Weights of a small transformer language model.
Training: a variant of Muon for these matrices, 135M tokens.
Each number is 128 + 32 x the weight over the matrix's rms, rounded and kept within 0 to 255. Layers, rows and columns count from 0. Numbers have three digits each.

# layer 4 attention value, 192x192, rms 0.0732, rows 36-78, columns 64-127
108126139132148079122190083135133160152150102155203197121129090110128135114110163113139153109115126080101102102102062112133137157116070191162056140159130139088100127141137127125134103122082167
151147120139106161133146135140073131116107159086201101098069141159103097081120152123162151152117092129108105120174095127174140158199138115126112155134108196135106125132060126141146103137093171
152090092082143129121153120095137091095107073124157138131153155164129091112171114091099103174097156120123195164113123155166134112112091087108152103124090170091128101059095143121160185112080093
098183225084097124127097166119126153142154059152107132122195164127157110099141147144106135106103125123126098171121122112120065094163079120110158138101145074119114144159121123149057135142152091
157097148128083126092135169082089094188138185117132149191125105154136138096152141168109126088108120105108104179095144086138120152124150094099079154148182113110141106140178101045112090165156037
145147161124154170195109159119129208127089112125141139169138088124184166141073149127130158112177137111118137145081114184128121152020085139130179117083059085073063147182152089140123160109109160
156103086145107156096182060106136136174116099099122114148136120122146090121116079113186082117181158103120098149099093131177091070167109075178108117148137114109195117045182086094148109148165136
170147116174096120097092172131124098149131146147113110194084124136131139148128153125107144121075121090149117142120130047158136108142118145105093149192180190152101172192116106116131158094046148
153161143176135162149110121136124082157142146125139132153178089118125114095141075114142191166125119140074096109114064088149088216181174114133103156114094120132072085142123132170107110135145085
154106101111127151134128180176074108093105170079117179169103146153117159097130143102133137149076147054096107106146123157101126120124123091102107167123133166180127118153204144170099108139124176
185126107101115171106138153146160102115132074100179100144136127116146138086098153201229185103164127112134114050160065059165106225167156088147094136096128125141109110173155131089099149114172122
124133138151154127080147095069130122113153170107089128118118174123178125161129143185131159162128155109169127161192091150083092107093121071126121112098151120170147082076149155134128071104063108
177145102141092114149077133137120076060108117191158085138070167111158084117154141118153140130112130083147102117093109110192123108108162109143168150128149123170160146151116105136125118050072114
105121107138121171173154143130123163097062152139094105187113169156111129057107077151177099087117133095151125137155134063082155063154128086105085115188101074169164146155136101044128113147103153
139140150152050092135084134075120147117115139125085123109157110143118112153110120227113070160117117110161148188078134177112109242109103136159103096116107140137099142117070058128165147118148056
045058136165120140163175151137060161118149082070123086099144126049163108106125121188095117193155132105142139154123134137135113141167145175109156111135091148142138145085150152108072133116168161
145156138129103122175166117153104074105128139125188181206104101116154130038048115153081152080178137138175117135069100086119092134106116152115110118137205147122055116175101150150140137058187112
111116097078049134112164161096116101115114145103132164071187122144098166201164092165109173139160131145119132150105143127111151170146118171165133164083103113097133186145092162092143120093123057
054184116192141150125113123155152110135176147137123116177089143100119132141093180148115093136165088136141118145135089128111206135139175118133118139114119146139112195122146180171087157153117141
166129133083141119076136133134141118112123100046161138120139072173083093157102152132108145071097107121144131103112143111138151193098115130169115141128130073155123143134141152114163183118099109
141163136122126134168149111131048049144134115125135123134124053170085125099095072138150144092114122182143125106123135125121076129115163127161168148138130136137120145088166202128090127134208038
081118128143213082152173162157140106072107099135166110149084077177155111151082156120108138157125103203169144139125218201163111154159139122076126149070101106103091139054123081106096181020142157
127160142134176103153156132079094160165096106133100134130129129133069069166155131075103124106040099131134185132113165158150078086109050177169161132128072127109133206130165100099134154112111104
136119148125116165134215114143180086182147090044103137111120115114116091113135108156120144125134122115135173091114164119121118186099131127140133169112145090184131162129102133114103133134097157
120069121117090121134162175108143074156116167152029147160131124133124123116152124116150102132166106107100135123116100093153170140080079131132139145209091085093204168144166152131052110119158188
072126130146106166109152144094113148072117135146090166032143094129169081142166126073203129113101139162150099162187125151167243075144147119135135090130112174093143121145098174050110131089117181
138136056173116165139152172141108196167124116118113095132123185149132119112136077136141097146152119026178168077155112178116161180095172111132160122108096109187208129089137087118150174171119088
122132137124124103140218152139115095160157110144136109132125174147167136101104143149130118079161100130075126140085181065107152126117107124106128104139115094113147063061112145109102154172132141
114152155167149141107087105106185115162162080114119077146116104078159083077099145115057175193125086117106170094137113177146177128149103108122142102121163162151128155101187116117185097128143116
090122167157125156142137159143126096133138170134084132158085090155144170131111157117165129133067105114129131161077139120149107104123138079097141146150112083138176111143149091080173145096078157
128143076105106127096134122147121056147117103156146105140121101193125133106143141086085106101151114116138073046114104134171113174157082168102140207082160144143174129109066104128089119107151173
176157124140121151105103099240132112092107135168112137158131103144122152109106141131128156176137065155115094069091134098149093149085170173160093102111035127140111123133104140171111149125072144
123165089136126101193179088163115067137168116150115192102124121184107072136090115168117136098105127094114083086124180088190143154169067095192114115127121100165101155092111163104163133116151135
166098147139147112117112106116078169189165120172066152124121127121121161116126140116085133137109189104165126099108096125143141103140143160097103180123093168133079170146137150146115106130134154
144163125130135131100110055152147139096132128165130145097177135110126110124121081172103096144157111075062168106111167136131080124160116150074092122133112130182099092142165085174145134098121145
125144127055119137114157144160123071117192088140153155123117121137157133105120133129173116156121119102139150135102118130130122165123181140093177121146149160160147082084132137128144126146122125
119074188125133202143117142127143110197118096112123134187078097146122179062111067082071121133131143173149157134111187158172130107111152075082183133136100132126104152119113092135085184134119063
091118137121126104147114121157151077098139155115168176144087144154127148086102151171129153096167123080143122143112122158141077122119158111171132102062127111115148179126183175081126081110144158
155134140111161090157101143132134118111171140150119166131161121149127121130145078115109112155146101180175086099124084128108147108138131087114101095161102108155162122037157165151124162153086153
178153142086147167102056152175141156125181100092106165173065131150117125153124181159083132085136169095132107078106088156130118182124184047096157165075168075085087154183140097069154147167135158
115134110125118120136121152161178134164186154093131152109197105135100117076126138136103110134171107116089099181158153124129175119171151084156121130162117127082100159129104114119077134146085128
131129118151094115121149126106150106053147140132123120145143145095141110182074126141127076163150091102171113111090158091164109148101174094160151132173114124163147131078098118155114160141113177
131126118150157118119090127125118140145142145130139084110158125127138141141108159149142110150102057172118131137104111112113133070192135144082065108127170068116148146143088087118144073087134115
# layer 4 attention output (transposed), 192x192, rms 0.0895, rows 36-78, columns 64-127
055117101140147144144075116095096095102185138095121196101120162153192098146073137121182165091121131169165147137093191127117148077069152127122155083151127105176138065133033085149179167198088115
143112087104095105153120152180168135103154138140132136156109112081177109159103168135097138197117139106130094157107128132071127045040136103147134164139111152083113127107105085179124152188188084
115130154092184116177170148147144103143089056128105090131134093127126123179107153168167195108146200164214163107141216107130187159167108159059112153127166107113102133150186079161085164085115160
133167116127092131068152109119192092137143110164176136083076128149136113167108092117152164176137157181076088094170093128136123117081181137149145090172042146149135129145150111112181057118116164
120055173187068126121097085126115131126130161080110115128126160095147076171133146111072146119100116105149109158117112150075096078143179136098192149206085126143132156128141143115073142115148119
119106103121163137137124109128113063142139132166145139079119102114152097183127159087155146049083150112144129111161066100123141103147224154089126071106126151163171114108110160095098135175136159
213135137197154096206156121173096098131099094099167117101151081118187125139089130109094152145124149158200088154130129148189134118099096096079157128085148159143156142174173131142127160091086162
096143230155147119156090172134063168161120053068105132114133107141159139115124098076133185195157163122124113068115095144102129132118110143107140198123125160107144129099147143076159182113124150
183101100107149108144154137123158168110132125151107212216171112082134123174092131120102145118115134081118185085128106148196127068104149123154156081117151092115148112126059114075123139041145175
110163098116104025088100137161141088116146121088163164156106086097171141137170124092158116154179120181138141159074134105109103085156164135110111152076126101128099085125178164144169098114180102
148098138078150135097101113118115174082138207147199107113117137127062094149083098120130173155073131186075114185125193147139109077081139188109255102109157155084124094073139140119166053081181171
240132150107149138193142153134125135155129168037152174115166132100071097042106123118089126160146116138135097092124146105123109167110094127174134162097158139111111186107093128134081180178191072
141168081089096126083082121070107121129133100150123173104128125039133156156141100139144134155109101130178148133136088114160096110107113151086131116125128172075087113090146150134130184178141144
186075173067118093077099176105114141083074127113164166147177181140094142159123147118126134192140152162153102118119133143159097135136122141121098095135143155132123195175121127168130158085143191
165135125131059108161158142151139136147132142143105180178083116138153159134130162124169189075097123110159101169104107140133132103103148107123102113084130160111215199047084103145094086116086138
141115156104078147193135106135092163107144177150147138086136153161087105072119145159128100095146113180197111194090123149138145072137140100082085133105191124105143119176116097140159127112178123
057096080116211139116065166090128128167078129188158054080171169204182150102097126136067154096091123141186124105210105171164110129090153202145108164128132127147147112099073159068135177142114131
107177163117166208168117111140141167173112180144069113112103110122125102121163182069158189101162190124152169122125120121099059122126087175130077150176106086158133076142106102099117129102071160
103164147126178111110131171141181160116107141125072112148178156126119143142122083151107143093123128083096152143117127146172111085103150143103061076146160088130115090077138143105081116118185172
076190109078116134175080100136103109132206161198141086162070087137151171155144163100137114168170142087148128175133158115138119146094137159150150113090087079134151190049127112110129182122104074
147063102129072067088074146132138173149147069139048120205068128128135131073176090137138152122120092126094173144202109195134147075167200158131088148161197178130107117155147173148126103053139090
076145111106144087203123174151055127139147091211115096078118101099137144094222124186139118132138131124158182147211080070194107104136121099061121108127171070154084131176149156129135103132099161
083140129220132171111083165179166153166092143097081173101050141140122098126095158099176089175165165143075244118139087092118075124124160102187080086185119213231087106099115133182179159148130144
122116157105100095122130097111090188089145119171156218127155086183125124130083156085145101162153086067053124139124129108106042101117141177133150114119121121119120121114138127101123108050166130
130065164163183101124140136141113127085205187083132183128163159133192046106149113170057160074118135197147079095153108156119108090172152133080148117160123234047116101165073108187164153128078151
148121214141064141143119117130115167158211132164122127172139113123111133079142163082085114109149158202074080147183166146153121142112076120157069107114106075111151161144100076188136154150110118
193142097148128132078158068237129066131155125099172185150121121187152086140124125182169100101142032107137119232101087115144150141129163118115081160147132181134143176114062113173108178158137132
122172134156031175109147108109078014124154116155157099184144158117082169138160119123077110133112100150170073125115078127148141088130104084132140105133130139055118157135162178161103123127230121
130080163088120170131145104139085109108149156117120170113143151146070139149161122154126115089107119172116145118115151083135104144129128146068137179126090095120092145117154127142160161113122114
084129102131115100127115083138117186136133077110187130140145165126113167121138109123037156153189183168157157113182136086144125101143095159131119079150127171172116158155101139155115133153115122
111104167085056167155103144098167141115127157149127154116162139085117092105095150095181122133083130089108135169151171143085165129122155147090120079147087191133118133120153157106123155148143087
101085133104157093120135139082167130142155118125143104111102141083163098138139119070103120131125136067121192194146120135128113140200151062084163168110193135111119105097129067135150120086102112
132163203125166128169080111126143176134125105114136080152107147143149132122116138164138118163062150141171062183132118106159138135147157130138111130151121120104136075179164092134127097126127150
109163160131082177156100168151203091059107130126148151169150167166115128165147113152176110125140101132138101164149140124117155103083117112127121135123161117109147099126124122118128124164108100
122126109125088133136117102066168150130123141127125120173063158151139147118078163129158081102123140208192149165167155140134149176080148118147182110151139119087163156132155130104142110092159101
140118105155134098174140178121115173147129164120109079107135115165144102139130143141122117101105159130130121145152100168153141101132100185159087085086152104099110113181149101129093153093125113
157149081147141102099095122110156120130145142082127158090148139112132164147157176144187114121105105100084163142164080113073102167167083149142140166175156099142098098131123131098106092142130119
134108154117149128138124153142118119183117102132066112157145118099105074181174103064138110151131141112075144109122120099134172124170146114124111180143114150125137117116115104182135181106080121
153153126137135126101152099117142129127138094132143127105105145133108128142127191154159170113099144147086151143111174129174175065150132126146145108117134138093095182192133085120147102111166107
099077134139129070156106128133096136134072155100110131081184183132142171113125094101123092170124120148129124118161128054106163086125082141143083124148129169122152100117142144150112157102105099
142099127162151127159125150127124150099114097089131093133048151076134139131128124121166153153124161129150132110139139090149096147101101135121178134084128161131146111074133164135173133091140132
120126154100146153126140147134157123144111107151099138141165167168106115097181143080131156123122179150089118140156097138107136105132103143152117129121125119086098147124115164083161128148131118
124122072114103112094139140124133131102130121133152134128125148119114116115174124145096161157106141125119134086129157121155131167142136074141118142126111176141148152156160151125101164136182160
# layer 4 attention query, 192x192, rms 0.0914, rows 64-127, columns 64-127
126169130120131134102103157096143128118122147091139107130124156128126164121087083109094154116136147186140121102164177122175096099119129103145117164155100141114164105118158119139149065139149057
138124123163137103096135199126126126072120115086134115119125081083160129132103166124181125147118140125153148102091144098071117185119122148144126111085127139149134116126117143110130095109155134
129130187139135095135118102106145112161165133104125152121166080151093134113115099108101138104138108131116107152140121109126121142122134158065135119151137116109128122126136147105127138096105134
156121129081145155114109107132138100154144148116119158164142126108132179148162206141067136105131113174136160173097130143122122075100103089122089149120121116136146130093152084117128135095143103
061143176121122181133112161093136097182107130100133113131142142140105131129142134105158127111155117153106143080116165136109128159117134113112066087136155118135116093158135158159135113111109111
128152132096156123063153123149146152139119116124134115141171118114103124154120136083106129167164136176097074144116168174127120151113087149152120141116140111142092188115170135119152129128169135
104163122125183151154159132149120127116089119130112127117129100155101157122131105130121097132151162139132154132151102149145163152108151111118157103147145100121131101120135118179115113128099147
174094095117160147114116103104145164155123140119127124117126101143157093132079120137112101070144112109141152167108140125131129115094117109127163129161142150130109144155100162100137166149134141
099108116126114112147171134130095167115210146132097139118150144151108140129151079140098155130137164138125148145153129127147134120145096170114101092114126138208134118125108147092108148113133144
146166106128148153155120101137087134124206111119092200156102118097123140128090176133162166147122116091097143134089094105088136117112131184089130085156129173156110134135145144098118146134147155
143055119145154148085079132117143128098099131127137149153116152121073112110117147201146128132126136159130156135144129147097153117164119129182131151143153122130083111156160124117086119117116128
111131096155127115145187119159139115154135132109123124126136093125116194104146141139152149151090126170131114103130160138114153108163114138129193157148116107137139120170120116093098091130117107
154131141084103129138140139125133142070135118102133157113124132118108116114146126164106146165141082122108127120112134139112129118137137098140102178134116128147157124110124145152119128116110113
120142151111099105088149103114089077119162180141105140132122118138076084150111095126161129158120128103125107148109116134126141115130081146076138111128123112190097127136157104116126123107115118
167151150171141136138096145128115113139149120122108069124142087154173135137133137119112077130106158155115105109136124146143098139089133116123106161137117111115150139120166139152148140170153177
169159139105151146160120108169129122152125138134173118115169111130068182112101100085110116122147149171135123129040082083154113129129108131154159146102128139140100086144150155143140123124144121
083121136084132113164165145144118185141152119136106208160154155076098151158128145121113163102157103105134134104127128158115098155116115088145098149113065126120128121129089153115099121153128069
169138127160155147096152124134132148093181148134126092136104109126103126153122102138120114127111156197152113149092111137131129143154099133119161142116140105160120123172155124131128118187095141
109137102167111154106122127141133152119117152092150149107160142092131139158135119144092158144117178167092106107096088114129098149139122135115104145111106107198145147155113165117158126156164128
149141103092129125185103142122126131080181140145136110104152146086127118136170111155114101126154099184160160117118105131193116111109136103072156157135104135147112087137096130129123092176133119
108123163092088123130138101119107083143119130174140158133151091148130114132144080094157152187147110130124125121108120074074149143132162158126154130104118117188145098112106088135150128120091128
093125105108120118117150118120137122098115156153134100157158110091091115165179155159094119122163138176122138117118131117072134116134094130136087127077126122128138169145138113151100171129103111
120173122127149153118153155104151152135162102114131148151204078151142180149115157137088161098137130124116166139120139129071094146104152158105115134147094111102109151131147092110103134171099143
106162120183119118153142114102112099098112098193176082119126088098114118136106145118113163085112145112161139152060148207164163129110172086143163140124135148128124135094194142123094105069157091
113130117118124134174158190130109164142142147133191110152141170068135129174109167136104120113044096131117160163152096147089102118163162090125089120089150114095138101114105114120096126116135151
162151140156094081166154082102113150152084150139101149097126118162135120126131098141104116128091118140127159124147081071121109131149124164188132159109108114096157089113139105121107143141162101
162155098144168104146157144101095141155131102127106146114124113081139152102088164132128128073096147160153086096169123153140132124184116109121127107140166102182170125093119121080130088154104122
150144117136130119120124114154108188138094096129119112130107143123116132110128113159117114110134088134110120115150122125111131117168120106124101113119148102158164151170118057176076131143092105
142078100102171098101146117096073147100091172098126092099118131110176127120110130142113174145126177114113104133077149122117121095118135135187178047143170128102129136187169129144123144118107132
102157168100138072143164098156083147127127082099047144125131157152158133178119111111135103111165141102058097099138137111150114107131145161136100098128126139137095140187151079128155133123130100
102112137134072154093159192127176165092093129082129163128196137172168123120108147101136164153120094163133138155114090157102144083131126124124156136092159139109066095100109150116130113101150190
121106124142102135120119102123134107111160096103174134117159128160154120154115121146149147145189190124148116130153119142112147158139125128150092138139126142085132131140082171128105086144158094
189117107120121144166164153115098126077167127141119127140123136156139140172150120108164148143143091114149132148118139121159072127099118100157135112127137154135122083118111120149159093140139128
106088102128131179146114161086089178134156130119171174108116134082133092053142110099136100146128151112101158215163133150138109137086104146184142174140149118107124101139135158158159167172081116
160127155156108164157139096117091148088091151186175120100174104125125170119124164128075137112122153098135056129132073093135148139166134161107140137111162108152154153094149136105111092135127146
158142172151146153116141171130111158100134044151126115114137144172131146132105119122086193115157154080112129082098138148119127163194104122131100123102102128101094119131095077149156146071111119
156153153100093101099158118130121108089133132112058136136144072134130115124158125127134135143141085129138137106154181120145128121092172176154109122108115103043084155143129160109176146129184148
159145107165099102098108102124142135145093144151125105065126144151113145092137145158162132126093165121126155145133131084089145151146103063166079162122101107146148123158136153138104124149147116
148124140162126118141155163170151140135133151154114130091171069155152133136134109086094166129128153136118143154122119093115131164108159095146059138074173162116156096100123186093119166121167147
130160127130140120096115162159162125069141129112106159120134124143159130121102090083114127090118137088094150135134092128156084153139138112145174093142130138101083138085148085143141118139117146
144203130068124126101154113162117086064143188128100127172141120183099122142152135117102123106126084142189129151195177127152181094157143119098065105147123133149153143137110148099159104145106108
097160134111146104147098141106128089094122077189091137101148159122125131114112122113147140135096085174155085127131152141136146120169155124140110111157117145167150140092128135152170134111147150
082128088130118091121137070160136125083096069132093163138136128150141122116152134100105131148146127095128156131164126096110121142172133100116189135155145166156098108126146115116103094085104127
148148142171153183094142126126128106136124089075077139122166134137108042150137099165149110111144110079114192128118127192116142159153130157103114142128140172114094100169112108190130109165077149
129158119140157176134130159119080120131127148164112117077099109157089135145124145119162130138094094113127098105120121144106118125124122154139115149151167116167126056144125109150088109150092165
073103135146141100089140153144152128147174106110113134103126088107131140165100165126113151113133136126081114153106118147103108143132092105146129130165078134144129162133115124128145123119118119
148118126169086057153143120179137125073092156143118129186147128111116169121148102116115089122115128093151165154125100145166100143129146106146127102166098135159087131119105131105140152138108136
110145170167119124129145149122097110151154101118119160134100091176153114093091164129140148082107102167065140121132116121106140094133134152132131157118120145146152119156145132124123066160087105
131109173119147155172137136118161144181142121120131121113124163124085129152152135119136134135123097109146099099162161106165116117091091159126082095138182172087148133129112129111124165092143083
131130131122152154143127172129134183147105147087139112143125137084171107123116086104090163105172106151118086123143075137130104070109077122087159085129102177110137131143087075176090147190110145
122116121107119149123077119116151093161075092121127136186118098098107142120137189125171090120115139066126146138104127171112139107118165125152125097153126127174130143130058110115114106142119111
147157168091124134146149151192123119158152129092095112099152130116158159099140109114175115131110166125113174145140146096101092138108139142125140136130060140130126142135127142126120147123142081
153131108101133094129180115159138124107154110084084101115141146120130067109113134159143113106130096133125177123096102149167110105147107100099141096132134105102107143188131137070193116149135083
119054129150138149113097153121113144145170112157086201132126156117090112134121122131096112080140120124149125086155104092143141138136143152132145177104131149114135088128123087101138136095116103
103082138144084134144074150076091151126146119092143128097109153144159117146131093143085144161119130160137139107143147142111158091123073116109095158125159127139148106135109124126160095154140131
146112151118096110150142088164128152137111122086120137102142152086106154081191124190141117140093106109153142073111143087170129109094122169133122191097116106141163125121155074149140117137184154
127204125140103137108154110116103093107160169132155154137139132146157154075118119184166113100158153064133119125152159060133105115147159138154181094129090129095121145109205104183117147121129160
140127155169150140142153140128125102110158120126109176134107121127145139109142142143154079108124118185156102109175123121068145121094094144085129167100131143134151126153113136104072146138107109
127104136128100128141174124150152152140142174116141097105116156105157132148160095177166124093101141154106109128129162159098141101120118097112129052086127065129138141138063131199082090158098119
146149197151148131129169061090085135115159100152178119130100088134106072124128178110148146137117133146158156130092156153137068093146120126100093129124073146109159132165113125151123105144128132
165109089162131168105115157092162117107152103121179139153124134101153103156119127136094129073198121163076092096126094102167105115123089111129154162145103158097118085155137135120129117179132139
126108112102113143114135078142171124083098144169125181135126160140142130130159113136099125131143126143080132105119131141090162122109083160156135120062117132113125154152183176147134088140134147
157124120143115123099128143173120139125158192190101129124155099126140112117116113121137145144092157121152139135123155146144116076102133186085137115115109148095095117069090139133104132099117135
121061124143154132076108104081189101112084106126118155190143157174122123076102115162143155131141107172118118139128126144123166159125127154161171190172157132117105106125116121145140090101128134
# layer 4 attention key, 192x192, rms 0.0873, rows 64-127, columns 64-127
072125123131132122080105160068135089089124117107166059132139149107084170180085100138126126153155146190122085119198181140111110089127114134106108139141155141111136148125171140099224152129128114
123178115191146106086140173155136167130140151126184136137141115119122135112140133160106125117126192145106175113080146144093128116105142140208135087121070104131126148105090179124147141158084178
115176182049145123126097136145128129096181119128123170154160110173116136099079173130115132121128093106135118115089101082108114159091169149099144108129129150104142105157113132087155173163101151
121112140120153171159141122120157089162157166115113180093116102073130146109154147143160064197088128139132115196126118103129127123141099124061123165168119095084120118059119146148107120101125081
049102131135143118141122112076114129171136127112147106126176129128106173120093172125084140128150118127080133099153126114094109150089104149134122109152120153104118117151092135127094143061101102
093061090109136095162112117159103103193115128092143112099125149109113157149152150137155127139146157154122123160120162134150108145148094177106122122203125125138144132107150121137131146140142122
123178116088134163111133122120163095156132126147070135145191119169145141131085129077119122108119131140114145139147117155107128147117157094125152154143167134131093118134164088092144118104158170
089157136161151120153161130065099140112134103122114107099136114145147104146113126148136099075128088166099139101072146131152141119100115138098098119129108138113173148177089173137139163118164155
107160112127083156140155154173108174080162166112151151111164106161130066087148135149104152140137148072178130100116078085115151136142094135087090118110115138127140128134104111126124186135175094
166123122201142148128103161110119125118164096146104155138104091121133095121149106158163173123087114091203159151052131143148131138091147152130098146120135133129142109092125165105098134126170108
107073165187133151114109134113127092105132140136104128114073130143076099164138100177125127135075106156140098166091110136102188102159131116144129160134170143142107093109145135111069124084112134
139176071135144075062124180118144091121174106062127125149125088118144156143136150121070156108089122136191138159135102125134114092122137160162152164181114098135107076136120140113178163108125147
118111154134122133115149099138126104164119097134143142145154184119103126152135133162118132141113127172134097126106153142144143133138097133145073199132121089129089118110109132143094124087121099
124131211122119129118106173122106098114132156060170156122119141125101106114119081171127151173128112218153113092099115128119122051130128161105147121108124136084138154111118094102119117104089122
113131109162122126118096099176107163127065122159102122119138161107212163151108122138107120124143199131094088096161147152172129076082133091092148147134111074132113177143164169105154136151117204
090094143089163135184118099138110125155132061119140124135147091146107178145118198112125101117196169124140188127083138120132092137119167088124116150150139119128135104107094099126123155123089182
144124123128177182132095175181160160139144117098096160132152088105166137153093117074158114163182150139164123093093113185157116145072109144123106116138145099133078067109097140106124162168094115
150097151113143132147149152177101109095146152122136109106132108104130118152146086114140088142075184169131172144112119128170100135085159127125099111163152067159118105125146097130136124113098135
086122102112143120116190137114148147137120140159169126104151173152129132118091132103122115139071135142155137149167104129162121146101123153152087110125092099122153104122140102158170131137195126
112138131152151128164139141156163115122158086156107122117146157086142111144128104114103121163140132171131090154114112149133148128117176101108129168149172164083094117107109122108178134121134132
123083134117151067147125149149090119163113096150162189108145127085166098133103112147074151158153149165100126108119105112113137092159110137120174128120149178121147143100102110101163129145113159
111129119097188104126143136136134104139099164148116150120118145108115103137107141108117144129138084163129152102109127192154129150130124142117131109143125128131112133110123126119124162133094108
141119158083141164135164183126101110114168116089187139100098081085109138129118142090078096130090151162133120141137098125139150189097119126133065153158125134114140104080138165135094105112143123
144189127138154076105140135092160096074098113117113094132120084108125151073046177144224105078143151111163120106110129121131138074169136138133134171139109157101125091110138082146140089144133076
145174104155072101155058137178110149157214151088125117115143082099139120139110130126119111159079153161135081133167065133168136095164153088138078125118141115133107073125137145140150130146140150
146146128094086110140105131113120153093143141153131139097113123168117147129151090108120125134119150133177179150163152094166142168148096098137190126113085130148163106131163103120137134154153103
097163087129073098124146170084158127130111097159155096099131107096171198150107169151166146093079128073198088131124126094133152101142141199116120124133094132149119117076098149128098111105180108
144123115142098130102151121192144150191084123155121144144112129130144133117148104107101106102107111097135087114116143183151124122147136061125125095105102126145105137184117090182166106118182108
135161141082169103114145102112084147129088135109101124101116067142106147138125107173071155114135132103120146109098124115105121118159142101170167060198183173138129106088171131104114071128119159
163117120113148122182110114129108131188115126090112132098109124137143157147131097149079119128173152085136119125118106130118096138141144144126126109162077133127119097139180110148114154145137138
054081112130117153140144159103098138087131133101136149102092148140101142121111142107167130152121195141112131142137053152097113148197108151119142066132178080120147143144112129148112151117156160
113185122143117133100136121070097147083124155156182154133141136186119135187161144122060132183144128150137154151188146121105135157075075153146174097075140136117129107105130094146117064151145155
117136173122124147173165116169155117131091055142131157170150125134135166107125076125096158137133140114085138107134111097143120134175116131138123104167152171139140127135110149113174102121123137
120104131127102165157141175146114136147110129119094114114138139131180111044159092105191121104085186136089096153161108146139101111136089088208102148137173142128108134119162132074168104180117116
113126117134077093149127098136114089170147137129169194138116138150131113139158165132129066111167135094128144126161144115134172126125101154090155152146145180129108119141160084160180146167151148
132134107079069127090146145100129116141180087158138126102131132154149131135115119135106101112142089124139177108135114106139136189151117125161099143101179134115115089092126122144101134127151136
115106104174123064138078101098114137145082092159117120167135156151114170152139156081112171165242136106084172123156105110112073157117142142125173053165165132130100132088109165098136160119141190
120131139155139113095117075081141122162151098118167128146110085135109125103110097159100102100085162134090091133143163129070136092096126084135087117132100117182166142153156169155104115151104111
129145107084107107152164100132073145124157100190131096145102089166150149107067148143116145131154154172155162134111142082122124091150096132104076153097121152165160136152087132117126179161125128
134078157145141178129120133154138148080143117147112071106126174103116189135123134127144135089099123116175168159140136110165091161177078112116133141128161131127111126111144114077104136140149086
160093121124146096073103148097155088109089149136176157147113175116152097120119139127078140138174082138156049071115114089139120075089138113136147093086151147152110195113097109105170149124158119
133149108151144108128108118099121111120087101113156122159137149103089111162117127132164128122113071135132107108105196078129130137129147094096134154086112114151114161152145136181105136161139120
113101093143111108127157157186157129147123080105087142152132155073118120135133136129169117096150119132140125111103130171151104145167141124136093096150105170098120114139129110109112059104135091
156115145109143173135127153159153141167117111091179138155099141148131092125148062158141168117153100142102096121095103157146154114139138149158139146159173116190106112123109094136146128098121172
111191114118105164154117149121106114098124138137107107151162134166140127112156116105084125122103147138144056127104144131119109140142126126102137175098100139142137121109136177134123151143136140
142120056118177110147143096136120154185116149128126141144104110129171094176099132139142133061143153122121160158113090131110104146139108127090118135157143073083152128115112130140126144129107138
175103157133143135084110086148137096141112138133116111176170137105130120131125129127145105133185118118119152154137093118130076115129146168144159141125127109142083089116109132140158141130151120
106110156132079128118136174163133160175103101108160147120125096142186086129126176080091109079110083163050131144132134146154174130115097137134136168156114171114089138134143122113145129110123157
129120103134128138143098147145137156101083083118125084129141099136131159083165098185116143158150121121139157093127155110142126122114126167083051095089138134139124157150113133088095160118084063
091160156148109163131166164174145169142172184097079093129131116116144100182082107169070139091096131148144061140156147136128160159131103143113144130105119127119131098131158072157148177108100114
161081176110154127129081114157141111118133165139135127054094109119123137092101149168164074110090143116128074136151121161119161140093173183170141098152099164107151115118091124159101124115124129
131140151138148146166120153168173141168114119136108105110164129108116165087137097108128079060203165142094138134089132122146133133141096106128130112136082094162129151152088137079155118143167168
160129159156109101090097150153197090115133132085127113115157151111151119145109121111140154111080075101151190111102107117175150145124140110098140109110108121167123185145113130101115123110123104
131127152155143144137090119104086137089159121139160110116115150093225151127128139135086099122107092131128121134122113120138063103114140144107078091137126116149144104134175090152126158111140113
109116112119166119158144147152096171082108148136157134124181146167130138137170110153086058174099133149083103097125087124152148144135075136198152140092141101094129143133162113113169148178160146
138125081130152073143122115124099122082152147094153111113131169098088170043158136139135165154139108146150143149137156120163132128170115158099168128114082115095130116149137112169135132148148151
160157131181117136113090098097150154085115179119150101123105159135189159122125144158131124119160152141151148112150160072138137127145154071140127084138098136106098153095189145115152101095162142
102102157163113114098089133147155131149128107180127140129074118084134120098141120194095039136116161167146136123118150188111158059146129115116137168119117116144153162103092076112128143131083113
132160155090093122113161164099166123162125120184087127151145137113129100124137141145122166122084132180099067124117142144143085153119129107160114098090128105156050151155074115132107109121192138
197139134099117147128156178131130089133113100107140116099108160114130108122127121081155140098135122156154147191117146181143124146066159150130136091078137126150143110130100064129150094094129096
106150114164108138106110167098094147143114099159126129114119092130174112139087138099150132101156133048110145175119111127167085150158170090110117189148143163118153102158171129125118129178106148
122124118153154149139149102088133106086139165178153063119115130080152058094137162084183111140136138112140085122159172164094083163156078114138146154086146133173116092095151112184148102135149111
109120077126103112118140147135117144098148121082128132108118094095120102090153157140120138182144152161173102138117121119124131055108103171105203118127148158139105156112116126068149185113150165
123093130180198172124182124125143095105089115150153159102103126135106088141120092126182130086150101097117146142089096121137119192134120150092170120139156105083127175148142101130129100144082134